{"d_mlp": 896, "norm_place": "post", "positions": "learned", "qk_norm": false, "attn_scale": 0.125, "lr": 0.000317, "warmup_steps": 200, "schedule": "wsd", "decay_fraction": 0.901}
Each number is 128 + 32 x the weight over the matrix's rms, rounded and kept within 0 to 255. Layers, rows and columns count from 0. Numbers have three digits each.

# layer 4 MLP up, 896x224, rms 0.0431, rows 0-410, columns 96-127
005139082177080099107144102158083108090162142126070115200131106137171127082118165129195075155139
018118146147157173129117120171146148086132091094125153121089105094139098157133126157111100207136
136073107180125130176096165096089083109131110109162185125110100111158108171169088113162135134120
179155142165176132152122111138164144141136085097135128100109132121153101112104049138153101166139
113181162121043132122136125111142080137171096107131111151062135136117165178135146103173176149135
122059153152116072073143157082161099095167112167122118102137128107163118122113049129147170126171
067074192114089138173100132109152104136108178153114110123124104188132062090140163133155146105072
193182125082135125174167105135151089099102183098090129124172167149128117137096103106122152141091
193146093138172065199144112162147110183160110071120121153118164141174105176093090128102155194181
139172090101185132164108066152115154148113177178154208100093089141106085164129096144108125190065
175140121121182118168116170168105190109126107113129169113141130125156109097143103116105114105084
128139063116136115103150120102152122059092100112107094147107128103103104112144208139170146179145
143069123154122140082140092118103154077107122128168161133110087142171141077092146060112131138093
127138114130193129114129094141098101100160161115142143075159170140129096137127105164108126162095
161214117087128164164119146121074145150183116099055191106084149084113167111157145164162110130093
068131101153117122146115089175091126116121101118109159146102154100163144076154085058138163151116
118085099177156174103109113148113176119159058168106114127125103178107144130155139117129156124108
126145110112120165186114118150146081124100131127140150097151142139109148127165119142079098133144
034128170152116161128086181113151140141067086130109062126208102133138131150097207128113218142092
150146161155085116174111144110105127118086150133124092132125103149157134100130174115062146136154
118153147149187143147098091124174135049090144048131111162118164170155123184077204057099106158141
169110139141137060129162122151163192155115103138168097153131144107136105174116146146073150140135
041099149093203080082102162182068125097174114206102202170149066127197202084205069095134124135132
100111154100090153164105082116144132073154158099130037153198150161109105155085141169129124216112
191123147116167099155120136162131129185060158104134078131106137129171085110170086178117155221108
136115157161166191106138140124079101182128091111134155130105141131082123115169128127167111150112
221196152112132129099154180188135100150146134111180116153147097055130073153112153139112105152093
102156098095121124180121127028145106097102162129132074208112126109157115100174089093090139124118
133161124087176128125204132141101139162166155131094151169101158142137113056122044136142075145100
157076122144127091118103111146104119128098138110138089122094122163143144086076159113131139138198
150120143115091180038118143049148134187109138197159188124098126105170156128100117132134072135126
118132100128176130091098157144090147123148144095133089090089055123124116117129153125084155081207
097160117098168114076135107151086136171146147155075137139157133170102113137111069199155079133130
132205110154125067105153115165112190088092153098159162133119111133068134149115018107143084146080
143118126128097134077111072040133185152091127156111125106176081139087108162148089160107097147159
105143092147117126188139130142142073142117141128130143125134140123132140148177160160131147133080
098112135142180116130183131090166128060111157146118059118107146123172135094133097101143118141091
085105094139125123175039125143140123114104169122181128172173091112085206155117126145125152102151
189131114136139083093093140090145076149061134073103131094132125176123178109061128159114165131155
169145082144157113192116109129163125134144099149143097097128114132121155151147178140088141183032
158094122119106163122101102122077083141132149097124140128137083137138103168210169179117137148159
145114088100155106135104135093097145084109149127143082158112155100133120110116122147086113097155
219116148151136089120183143150158074111146170136133099058061097118112132153140111107165100098132
114104123196147108114130141139102161143115137138163113131089135165178095095113166122112130197223
117125102082185095167145101165161077128141145122105110177025129073142184160169127146122126168094
130088133130130103150168095104160149141091147109135068106085137111103138117117147111119153152164
163091178112081139123111147135115104110093108126117101085157157105165117128182116127105087098073
149186135056145133232158058101126146136162146119128111146108051160144131171071228122053151130208
055144134127138171110135093059130125107076125157140133111211104142096110112100103105114093134142
106113132157100157082142153117118117156121142141103097135143103106111164132157205160039110075193
116086074131109097131090141153146122154150139182143075135089128154146159118085255134112049194080
136132138171094117055105089151144074075085120176075116112154137152147094119205157195142088168185
062121176121128099128187088114138115123154102131175133164185117159128170149152163101127151137081
177164144128129188155150094086071108100128164139160123144100096152125198154066139124096136131144
180112122101147090073076127198178118115136141121118129096032136101079088112178073137122100197160
075105135106126107158133096086184121183079172135100135112131080133111076130102117132089128173153
077175107115175161114160180090095088101145114105093103121111126127120149134132142121083144117132
091071106120121122127088117050139187142116140100079128134132138088133108133132171149131078073176
023131116121126172173113153133118082049187104092166188152147162101071060135185199129114142086154
080099136168093119138134137125085125114164082132199154174121129118093180155124108126134136108186
160162141099150154151121162152087096106105141120137109151132102123131097151080119183107033147083
126079121172122168156154136143202095118116165174135131112098133103117086100166151105126076208055
109164095132143163069140087135078107129099120106159113121067116093109123125076124145163142182100
039128113136134200115181183144162173101114156139119109116129139131160105125135092122156139191091
060073084201160087070099092139135180189117158104099134137191145159132128176118208119124143167120
101150124114147128113116148100157130157087123092081098104096092125112082120132162110120142099181
175143144128131164164080129119128113110150086113140105143130140088162117138208129115189140158091
109104185106132085163146139038135184145133137113178145159118105114128092128098105111106138093111
149152147106104078145114134149103134147087178098138125115102091144156097148156172128105083149101
109163122089171170100113116139147079154055092148040092138114110143137188127124073138071138180125
142080092089166098159079126117118139115168154112152118147127152131102118165138119175161081162116
114120161152058152178115078144172178127159115116153144113092124161132107103127178120131125139142
175169081131066115082110050196128170086123106112147113078045158121184120135165058085203042166077
110186146111154141136147109115122080151115131129117146162126157129126116143154170158146115122077
184075149165134151105137113106184141184118136185126116118081115128159105126155062132145113148136
116119130152115142133135118166143095152139127108091202127198115061142140125120150097142140144168
106150174151135074105108108129096126075184160093103073110170148138095102123120138076190073179114
115097168088143152210071128084124155116153085104143177130158119095134140134176180154147158119123
164137128135132103197098165181126158088196109091145174127122092150094128133170148137212091144096
130076112094071097099105174161096154148117123124145137098128161083111098091142092165084081136136
106147110180144139132165093152082181169132173137115115118162115101117115113084176130160077125136
109100116152158183129118114142150179116115117107127138128148102105075156109152104104109143158172
146197123169168125133166038098186092075149082153136091127171126121159079144148136162093073213138
059127160052180134142060060161125096179101130163151133128130124128125127115142172112154129053111
118132168153084135111099093099099149155159190139104133118146128123131133074170098124099119141153
125097127147156087156135096127162167090148131129195136183139117113107142094101186129137098117158
115147099116195140194118084115154112143108136123158130127168123126095083070079214128142111058101
129049091113094196221118111150162172152157191171147108134068116051131125127107098172112119106131
122160113132078130172106115099177170141074148118155118158179155131063107124145003140137104141210
080172202138122095102142123094107185126194147126137133162140154140129132107106109152113140119047
134198146099174168111125149133146044050112115133121117133140151190111093131116136132121191058196
148144112106103081109141097106141132109066073140097180122255174136142107166183127111121131126112
149116136139117139072110106070165154080124117112149125091116122103168141105146133102176134135082
132105122143164094107092189130127151103154115151109170151113123167128166103148120068175092074052
134126160141131120147166120114103095155183132069136207148154153130112109121144132112103155140126
129118124111131143088103046113093119177150116138141153124122130117136163098145165144149116097084
079147099153182123154169126142212136087161187152103110117101140139098144158179025114176195177071
106186101126105069178138102103150141115141184061152163122126119135105127130171169107082091120118
082140150118157141173119118188094106082087192109138132149118119128124135169149083123106160137089
145067144094097143118121120111135089074101088120105110117160102167068170099094134119137070165136
130141162148089144119184193162114090109162066122099174120131141152146128177130019105194106100143
092150122141101140134110127064159148130130138171157149146098119115180109124087119154112090118167
121131128156177114155150122079165093085103127178144141109096127186162123115123159164165134128134
167138120120194155132117099186130134142121139118148151159083086092135141131131193141136120161160
121152117120088141154094116125064120097169108106110041159127158135093088178075099144099068165098
153156121188112051074095083143102155119133116124076176121143116091141136212124082156177121196082
191158118170095137153154115159126084159119147177132161141098058077187121133094177197203178110153
063094118142214155130115155112175198177100059081176079127150144202149100110122203111110133132163
131107167110184112172093035102089136133158127182092067128036111129157097094132210133110176067129
124136111114127161126130163163183055154095099153116154145098111120212161154116203076136071121083
152065168104126149145137130129005081078098096148117203051232099114115138128138147133069147115200
159136089142093089122132126142155146110124136102125137143131134195112074170160103135155106093126
134172146077168078146142165096089107100121113136134078149119128098135154121168185149169159055116
092112135094051152118106098119108166156103113068133143108183161104046130112179185145151171131175
071146093113154156160145144135163113142110096070141121094128124160159109124092132090105138105126
130111122176095123126118116114101108117161165102115151122126119148190137130154165144152148113139
115125108095160138090122194176117119089101122147146128133089135182077114076075137153085139111164
112102126063131136181099098165154098150108168181170113120116136187129144127096113175099135126146
117125134186150145123147097173159135146107103113158148159138126100143107143145076129081123166208
205117084158153115118145177141134099124133121132165099093191113098170119152167064113175155149164
160187118120153063111167089128193204059109150135167060107155145127146130147146129174171173242034
126120149117048161106086109158093179087118151090153120091149142110098114121174127088140121136102
160189092109131095136156099092096129137141088141155115119118155100103160144138131139117107125096
131164134102191111103142221099137113068145138196100121116111157146103104141177063116152155137132
098146089101232105158137127089158118114139133082123081078140174217148117109075139154195084131106
110079100147096126115164183120103136138155162162121130090139189172138105117179170137102097144161
166099071117141101132149134124120129086081137171050115119097129130157167113100095152244162135165
104154163095148133151079100124114113184143170135084183131087098106113153109100118124164153168100
106138135154149096159104150134134151052166046139129164143128072133128125125131123099177111179152
155064140107127096133075091175082115094150121119139143168175109063159135089114221158116063205162
032140136187121156103138142170093191144179108145133062123125142089139188136146121151152203152134
137122139093089081149127134141179170136199161123146147191157086131121079164158115171150128138156
150136146133155100118105108108167175103092151171116114127152133150101106165072069112148138158119
112129168092140118133132187124136137108152092123071141124072126151157142158136111091129110138105
102150114124109095109082124122160136071122150095164145142161168142139124097122176138077115088135
152106122092128142118156202166099183163140110090135189058162106110104206102125164081126158109088
159123162084139081106106113143137087095133132195133155138096118132166142091116174141072077154075
132161180120173125062082153070020171153116133109093132138193129133144157152160096147137100200133
107174126194174052104158128130136089133159160124157110194112092151121111088162210097098145152142
149190102160151154090125155158171120161141128132102159089134151113060111141104171112171088076160
111124118089145157102085118143163187108117200127163134140140104106083061108156101129060101146176
076113147140160130127131146193096142096145123078166159132134142135113127140114172106077140129063
183112143057076159116130083116160165172101151092091140099169127109131114117133140160088161162115
133129149124124140132142167126150137156134141131113107152124162103128133116182135135033085124119
056085107149176206092062103178144097116159155151143135119150073159164184116144251109136078137067
100119118128100133127091105162159119139122108136148121162126154131123130106108153128100167129179
168139096107141135213168116106104139147102094159109172135097186147095164094108091125134174201080
118085053136010153159116174101084063128117095105103160122163169105155135104153204158155150130138
055140148116166131070220135112108157111095106152153100130105160080135140115109076132117145170102
103147192068119121078086139059114107061095147143178189148137126137134131155121081189096165068060
110174171044146168073158156066168179143122200108115096140161186138128128145059141116110091143091
110115122059083188086157162133136123148130094151114141094101130204081113079113107133085091157090
146129108111073107142078072117057123099164153135162156117187110149135145103107202135089048160189
146100120120086109125074129104123072159161121160101153120179140098145124066091090134147091128153
139212108101130143162146138126110050113175095138160200142172102143115145114149187109137071053060
142148084063155147113161082175164137140082129162141198126069155141083160123150100135159210084162
208138112150167171178126137146139154120079148160111146132088103185076156130075130119128113172160
179103109128078098102140114156134145101124083125151179121146137099158142111118105118161131122095
099139061108193144157147122161147086119131112119170132188188113139138115160125177125068144139192
092124157100097129048064125125142080157108128125094112092128081099102154131146139147141099176083
119167144184166079128167136176112101218114125134087163116078089100101121150179176113185108184155
077150036161057121113107126073097154118173158149135128131155147088096193063101133130146113127114
107182098067121075175186137141166119135116057108110141138156140074121101138106215130136094156144
127091134154070102075127094101170141142121123136155102071172117153135130123117103113166133192069
124134101134141024106133158124013125145100166125132160098152122143111082156096143126118162138120
118129130123102155118101097151133151096154147129189118139142113085158089125112167126099124104109
203147126107088102159167094123115146100116124169106152096134119193068097116117146190133155125055
107176147096159142129155081085142138070107150075122047108195170085145091078147142109090072110088
133206131124099116171112113118182109114097109148129086088122105111167132111143127073146118167155
215121157152155112149129106127147230126151095125121167081133132154124102131052150138111139126140
122092095170119127170170119131170109173175160172092134168017128168108129121091097102122133160128
173155165182065105129085135186163153143117196134109154134116092151068197128109102167126148125106
066184151111117071129176137156096150147150078139147126079143141099167112155119153128090123156137
170097126153158145093126073079179146125118162158160070113142145113099109135111145115161093106105
108131105099175149158143181092096106181123134062179056152170095157113122085085141111106127153241
186084095095097125160176118123150133139087135153125124107160146141114134103161103110158101108190
047111130136127169137146162150113146124130094132171109146117089092130126142128142126043110089230
114087130155118146151118124141171141122118100166162139051133147112177135147167138167114142144132
120060145172110217147112132156100115143117109152162083137109116108110148191118132237100131165161
099129158119095147123136106107129183099082105108117096157103138131141178148151100143165131188118
079124141104177138067144059112095142087116104125105143120150099193151144124149153154186137130106
151068149136146096157129172098131119137151146164103152094115065147130151111172125114118118158101
092124127138080124103049155163148150117140062125097119147097081124115125184154162138161139225106
149154126158116141160117059043079089137131154141122097151163139151142056142136147086078147115144
026138110127125154141123102062122099139102156130154088097170122144148130120145122146144135116083
162047096130127090120123133104076073126185156122151093145155101137170139111124099165111127129148
138133123137146091128111129097067070133141145104108128155150100121107121135126126076135104114130
157061130107154106124149103095053098134104133161138112130128140119153169105152157097143139118089
142154081064154122117102082124132147106133177128085093185112129124133147182119094106143126191125
093106105129116150116083196138144094149124142121143113125171070102141121112124070146101164142042
098089138109101137139132105124099085128154129098127073205190127255110101181054129085150077161175
098113131141115120075120113122110145093122116088156069129144123112127150095105100113173173094077
097123113128067094166135121124193160128142106129135123149121115178126139094115193106089115125112
115227101152197161121150155158108123119132147064083194164160152081114117130140128168116101136124
158101124092108143138140074125143156137173150125106146126148155140092175128141199175127133148169
166105112156161160144158136065128103087216151064118151123167119087098107111159120129182128119112
092113128117175093157158096152065171139115157135169102120105158148115137123118157143108109165150
141093087129133111135160111175128116156096135107159103141050089125170143102088157185053194118128
165145090115105151066117162152151065120148117093144199073044155113104100170092125132164043162100
187056134169135149109094126144099074095065091167099122118190151110093106139104167152121193061122
176128127127176138107104151131153172106121144189126134121098106118124090120134042101174120103125
040217175133066104139168108124100092077134122127130104153168149140113127068084190092128103110108
179080170161114127118137137133136140180102143101187111130142165127104148117128164077137184191156
119165110172114136097187082184094164110167117142127129082097135130087123138142165142181105213138
099096159149084100105134138075123142134091155126105126164104121136104150166085117105117142146137
138084125168134070149170095150099154126105115179149116102091115105114187078181197134145058173112
096049112088164143079076056134147105143116089072176090072138122134169127130139157052197114174069
137137107107110143129111144146112171161149101117173066105092121097155175073138093106192082131132
030128126196121096088109159073186122095114132139084145075207104126097105137103048104147101138141
149154163149117118159130107146150120093166112140122118128077126102141129127175132093160121150103
169107132126115119107093095154099169130101118154107073106081148129109113158105117139144143153108
084165135152077106090190172130115151094075089131099123188100111164099123172072170141143147121136
165166136120127108148151087133163120145171163053136182109157129153115079152169107098094062114151
142103158095114167157171162129170131160147140152105197146107024116148142130143094091151138097115
201134156093121118091143053143133164103102122148174128104159106126088163167135059139113101144108
106098109099183106224112159144173122084137131132158111141093125133116168143137128134185140113174
102128107102112146155168093151137165143107129129136160097131124174137074122109133151145151127180
176117125151112106139129108110161183114107144158115142085181124070096148101155047116156119117110
141106134102045119097063114052097146126132145198119123102189171153106125103074147170141143108101
144115126135183130135182089091164083098106199142157106124045093112103141116143099153081137091138
110196115125116173087127094085114104090142161116149192151114145117154116168114098137126057148124
146106119096129159154109076117083123072138062110114145151105133166101081106168093144177093157145
152157101138149109077109148140155123116155121107063092186125127176111082142124170123160142158145
127139146116130071144087136119118152142154153107088113121155120165061131138115141122073163126158
141152098161161132134137130156149116126148120148182125136103198148125127099118064143133136158029
143071139152094208123069072100109079100187056090131178166093119083074144129071163123170129165055
186151100108138111132112107119140094125103132115048090058133223160103122127034126026135105188160
058154121148175105144123134134127080144116082100133115172122144174184141091108186136134115194146
157160111139114061166117140029149122092118110147097131077110145178083112144106107109138077117093
114121130130195161179153118107092103076119131173140155122137118155142146069114119127126153145100
166179152158106088084100164142160090111144148153132198128089121096112125095168151075125118172100
128132116112146128172138119106137154127112136110112170134095141119119134111125146154065117120163
176156147134149124118086163128101168072121107094149185108055096136140168095186150126111101107132
106178082122192104150188153173119140068157134145100091088111100087189129096125170095106185183105
214120129105160087110139188107140166131113088208108064144115130193134137119067184145110069157175
182096099054134130144135178071125121171153079089136136176089106151098097160140103076099119145113
132099155101154116111207128155178084158116135146115142143079130112109141080142171062149162135101
037139163114137175101146070128173109116071110124122118182091126124115111115119138123149149142128
050102191082143120050096134087189129100080101139098135154128156116104202179122208129122142134114
141139120106094080148071116110070135165110140092123088135136152118157112147131198122138131131192
124132162027085107111123063167182117127104106107131147175150098147144200095176191142099104150096
114125127147142155215146135159170162074098063094124112114148099143102115132177165156100210113139
152086098110156105144146108093183116076143116066119184139103158075115139106130142127143118114100
162148121153080144123098107143149123158169129130137149115161126129135108179137103109144132113136
152146146126110148086129192103047140108179086100092109161116138131158140154139153130107136174113
055161113101121148081155102170062135093215135090126148087119152143098116154161134121107124164081
128112194124105133169112136114054122122139109130136102134120115122120158147084090149087194155138
109086138134131054155128170093138129136103119130146134165153114112148121125118154141197142152144
042105095107054180090079119128055122164115108170103143138121120169142219131088184113097144207061
085142120073116141098099099146197194069165080177117097092082085088086137146116167083064119111101
156090130181107095153172130076128155153078171089097156135135138075100140131132138143149128193059
165122164146093105175156106144045116201146081157167103092103122151105147165137100126121204124191
112125125070095124102108122110146074100160138180165127152181164102100099163129130081145106132151
134137125115150129150099110139161093135092111173132118114177172144088132113130096103123131100145
085131174145122104076187167187119167127073107094192069154090141128118108110090139153071156121102
129165134073081129148102083126139130112115117117083169094179116204157122102143130109151099127096
119078154128079053127122087169097189177174119122175152139165132091126159180131230101205126199134
172084143095113108105144143107190150077071096127107122150072178082085092141062074131078062144097
246049137173123156105115122140139174159162106151101135096192141132122144086076169170076119172051
109177145087104151173159134090157125150160097146117110159155126131113148090150141103131092151095
126124147191109130094181090146146114158121133114143100100179131096152138147152127130157133090182
123110152141117139125119145079126108117077137129154093065173065106142209033134152170141126168128
176112102182144132124133176110112129082085104113142105115145076145135136108119083114117140103154
100093114109092122154086132135144126116147107153057148113169112147151126127141084106134122129106
109139067090145133107064107105126168167087120132229124157138167200132130151117103118110099128126
073161117187160109127137115127104177131152150228107161158192104148148131158148198098145111089084
187048112107140107130104097151150154096165161121120183153143116092139128146157180186198093109122
158127104153126160103109165114129091116115136127123132129072117132099130076155129149115175165113
134108123131114125129137140210125127138125105149098112119089144138148184078135089121183103210056
141114121152107143154098124150145188150111116240094101173145150147061133099077140112166136122148
116148172107134107093124054088095088157135112169139142121125125079141119165141180151090073114157
150169180087142126197156113190074094137126144149141203140159126190126155144157135154083098169076
104129086056097106141149176162090097101138157107119129147132143116139103197132116075159104110185
100174107139135125156127129114100113162168138147186138138128144153113147101113149090122121161095
191143120063176163177100126145143168124080141169140169150075167143119136133158124183058120158144
047166108146161126077088116077110094079154102058156122142156134118129103183134151156099098088140
075182166167125163145147127066118164095138170140150144152133137132111167165126126111078119111151
109167126110128095203112124142142131150111149130171111122129108108155167118153208166116068131128
180131105132132080119104161103133142073123135149142074126098117155121123099088164126117097152125
117139142106135113079149159168178175085114147102136110140139186126122129147158127132116137085121
167166149133125125099095153050119072075137129194127097104155124126126109133155098103145057163071
079195120068078125121158122129108099173097117099114149149162096113120142099150056092114144163114
085170156085089125139099156111154143141127077145154117140151096076134130136105143125136146180091
080071074107142203146138131104158140115066105127151136109105122132139141117147036081191150148171
044141161136127088062158100113118083108129145105134165117112159083153091184062078133146144155196
119150163113104126126117107098132141057145137184112131109131166154109164182092185134122175154109
128085124093109139129171119097146127151151101148106082108150177094092135108161131111160192076120
124087103130094178193084098056223116168134161185069178152104096135097172110111002133152192130130
085166168153179133137175153128106147111083090084180082119110097103118125167146146102122177133131
104187152195107100133155155120092167153084130191182141087125107128163124123161173155101174138108
109103088093147149137152147069123105045106162100108135133184150132080155090134136097155111114056
070144169094172120107139136150140138142149103140126171114149106136138120103138137115155106152087
136093147107113137039130143050161069126099154137141122112144166133139117107154107142126066131069
177093101150115095117150141188144191149119096111098136116091100104146133116161109097127181154128
172186146110145073213139164164099115115151170160093133179193159143134106124129116173183057170142
050147127123089127162154115152142134175064107154144061084137084137162099127123121108142140120140
059154170161153109134129123112155141131118118121125070131096134108125142172124152107116181136129
137108107154142152123123086133201139107141105101086173133124122095135152147137050203122152142116
064149148127148132098114117108112167096152131133132122146178152102154079148190058149139078135087
131122097206093115135151100140141134086129154172133146170108111108097150108151140136137072129118
153081142139034146076120158164154092169129157172137133137109129100153136126143106123129142041188
148083137110101152057085151138116124099140161151148183111131062140117118130181094140106134100128
184062110101137161132088116102124130222137187140177077133132155116155072153135098147074113191118
053103143169148057113141061120144124063177147147085225177175093191109124184119201093142125137116
131107142099071116141092079159099097109133148148084148144193132124137116158103156142108110133168
115169144143169078077118141129146091164153138120198147168134143087136104178102114127110133142161
106162153103141089166108098176098091098104132089161104128130097133134100150083143099125098172133
146069121115129113162129132087122156070125078179142140146095131176155161098136078154149177124097
125106146119142173132104129045147096101142182150118126129127114151118144084161140134070171132106
149165138130182069137102095151171141105108099096151137145124169148112098166130132120088122163172
106094137167119188177144093118127091201092122158088096104095125116085080172157189122139076129153
151092130169170132156149102115157140115133157143138162103155107092117171153124119123125093064136
167151145104127110162067127142169086188138169125165169152127162124139196116160119093167152127134
092127132120149116200147123156068129136146136145181151099101061150128127142132107072109077109113
128139119139175081137142162136094058163117137114099204028148071123076144114206172100107117136154
098089111096163137130114100108097134154092106120135086163158174155118090092041146120157141190118
177170186109158089130132128167112079162052136131116116063103106145193130127064105209147136186157
097090161204146096153149066120108127154191130172135117128165099112139139105162125088124111138129
152151126126118173067098115157095169130172120131116129054172148159114103135142149096129164194182
122168123113128147141106134142072098161135099111145160128131058095164094110139120146173160108082
044148089142161155138151080094153104098124131122163143146169099169145163115094158118074132142088
121071104110137114041041096090164073045214111122177075138213229115093047123149191097147150185155
093136121125095142188143182113109125086101095110086161197084082098125156144104216123094136099086
100131101104075131136136108136139128119120128137120098135112155084182145131121094151152171156132
158072161138131132176089182125143100118122155131089137106120157130102162098125080149141122121165
143109127117124126112113080014143136150122152166161137099190092130157106124093124163124155092101
158090121123155115161159191121100082158148120165104177123099140108111101123154135085148142106131
114094141099138139155117107165130112158162094106103142119099157084171154074110178120086126149108
121119149143137159135136095079172119114124101108130179126102099136126084137066166138138164123081
080091094089173167097150106147109050089148166151195136159149180136112143086149164179116125161126
120138104156102102162111082178144091074112107158157119081192078141143142091151181132068126158194
069135074143160126181099174137144119056142085200108135167209127098152200152128099145122186133209
170155077137132108142119150131099126152168133114178161129113103140139155149157197091136103157161
054128173069097132171187079086163152107080092208153135156137135176118140149154126166126157128124
064101098095147185116154071109115112066053147133140160118114094100099094174106143107087146113224
102124141127123153140139100134101158097089154114149101148097147132199149154109168159111141120127
160143140140081129149142140151107129176117083116123093107137111149086156121188099130196155099109
159158125027121151056115137141086157124145114116138084117200114174203094161101155148116123127071
139147136132100163167143091127153118169129105140118144166148160120091120105130142137113142146136
168086145132160085128105131132119088156089100089152120121128141118119113118131148151086135092137
101169132126065108113085103130141119028153140121141167171131117139117178169112102134177160106138
119136114147073160153147106086111119149091147142083071110131101081188137113171177136197089126091
139123087121129122177123076100109163099182125155129083142127084118093130120122122170092105122123
108139126167099118086127144138090128140170128185107148152096145075121137151137091182125139171169
158190120166077067146166067086177149114163153060129119192116129189116130137134184057133116170102
188129163162219129150117195101172119073110109132096192112117082056122103103179139114157154106071
149122125113189147125155131105004160172128122073109092122092153135150094083173169141075089096204
105145145114049119126175120156131113110129162132107170094116166140093152132124060148100117100131
149176137160110144145125154121158127104124124175162175128044134158131148122180111136169146141090
111089151126083149105077095131094095187123096098166097119151102144130146139165146185129123087116
084197162087122159098141094115068130134120115149138165132171159190108113167115125117108118118187
116105111116128165204174105101109133059159142179096159150097155127157142136094147133183104108118
097101130144146108158080146113170091122107135122076148107078156123130118124118147088170160083093
093189192119077108129118182163132083060089081188100096133140141081078183125119140154111194098086
175120116098145126129147160143080069081125119074168132112145147183148104145157133140116135124176
116109134068132084106130111166130133082131104121123121128109141143123118099151078124078091140176
122168147142140104105117083077150147154097128096133162171121099153198130151123120138051188104050
109100097161135195150106158165133157066150118092106085169175093144099159131126153069200152153100
185138156144106045200153054138153158198122176115147152167188135124078117099144096124119068113155
161136126204112163120101110098150142175089131170117162121188094102163137154116088125140131128117
137123105103168125083127116168094146150158130099144088100193128151145133106148190150110048123164
087169115112116127152145121132148179113157109139119106120170113133118086158115136176165121143109
151089115085123134125139147129118150107059128132098091143170158126070167068119133128128115105140
193162151067145106115077105199073067175128136116117102148140124169127140130133092160117165160164
070127112106161153064107129154112137104118103127125112076153149108110071098127083115117112100124
106079170159109139082120189089089199052133082124095106137101142133086122111088127080126096133149
139138195094107093186062151113087078160092076113118100128131123163141077089106110194109174110125
097106160109157184155135169139155149141078081164134078140158152134130121184113125136171101201134
180143144176082151127124107116185205096110130141093121098133125084130111080088122154134111156127
129080139063163146169130138113147134085125157136110139124119058129092133106150134120109170116142
158074079176133136146152069080153132117089158135145128122113190101157127098104163084085106119123
064084134146119167115084104095189078111169147078099158084166097128145132158125112129062114113195
092183084129054134168105112112158065129125118145198108127082140088154129142129131139122178084108
078113125146101125105156155114122162149090139136103159154125104129127130113095094091068157141155
128133090082111112111176107207109100180126147120126199094109175112114146117132086126196146158150
069147109121188147171102114157174116146106087096118135130110125128127109113140172124139113156161
092109112133155175113099072109213065171110125177073133145127123154150111074108107141119129143119
131147124222159051112095156115118124175138046177144138146085169144174133129107155135117166150204
056106086156165121138099120198165184081058155159103127074159153098120115104106176140113163078129
168137112122107147118073161119048163180161159140149139125082082100156194151144165125150036101054
124164144167101166097145148088134129153112120095101143172101128158122113102097058112142134142125
123082152068136157191116078087120194137145167105145087134141148133128093089129167133145166092139
136137194187119105143124163089097090120134131126118111111147107054131107153153185119121209160166
091172121101097147139106109202086171082163127164108114138098100092144092119155101141165122205131
084124124173114108133158191166133156107144157137142156113113127134107108095123052148172141122113
107133153118124209103138124171146083109119096190163148125139142169084152057119129117122142102081
159133186121099120115039158079063129153129126148135157132174156162131137092110087126173109152045
122143145194138173135126167124123097089166079099185165131189135162116074125139104163214101160143
068154141081101119136084133112082060074142099079128136129101121194158148103136191075118114140119
110082118105136162166163133096103069175128143165116133123150126145079134136166132130128131111123
072135119088124129147120126135146144121133105102122095138118154104140154121121115104179131197120
114054132140173106102092095113180149150091150190109141146159146086142130120103089088138173119016
114182125136132208150185114135144101159151147145120117120099163111152140150107087143102144119026
128004144099150140114114079135156126145193120121112128090153148114165111121199079084130115152093
088131137128056170109167160129132147192164139128164092107119122108113107137114124155146104150034
217083119130133142097111106137186124125143168157106065104141150133079121104105031138206169113094
122112170149067078180124112103154147133211085129142107110124124114098170151091087157153163152154
156176200097130128106108179174150109120080101116119153118173131149112152147139053146148052147157
153094123128172116115137096112126085138075124097112153109108105096164134108091133203163043145217
167150075143128115143161095081158077098144108112160130159123174162149080085093155114152111194164
131109119076160110068143171115111085171102149091087118135142156082094093135134183142155143122116
141161103132118108150184061118171123124145143213166152141083064117093092160115138153097117107163
104084057089155130167156158142135070161151108090160110139159118131149103127102153101166100159168
129171136115165165099088112105098090132093119100103116167087069076172161164118093101141093177166
154145090159120156089152131175157184154097146108098109108064083133115107144143121168150162098108
151098126131117124119110111158148153106152180099149144109133136158165140135164115092190152128140
057158192199142111085089094094116099161161100175063149173192126152162141097124160098146127189101
100128145087132155100145108154095139120145112127107109114192052120144111138171136121064090136103
109195198181108087121134152098092139130122056093190121139098195152143137182171107056126130133108
138039113175130089126131144128138086162132164146111166096074115124143123150084182141107123129079
174110126120176095071081119097108206132160107143113140111197157167106126108126178100098082164148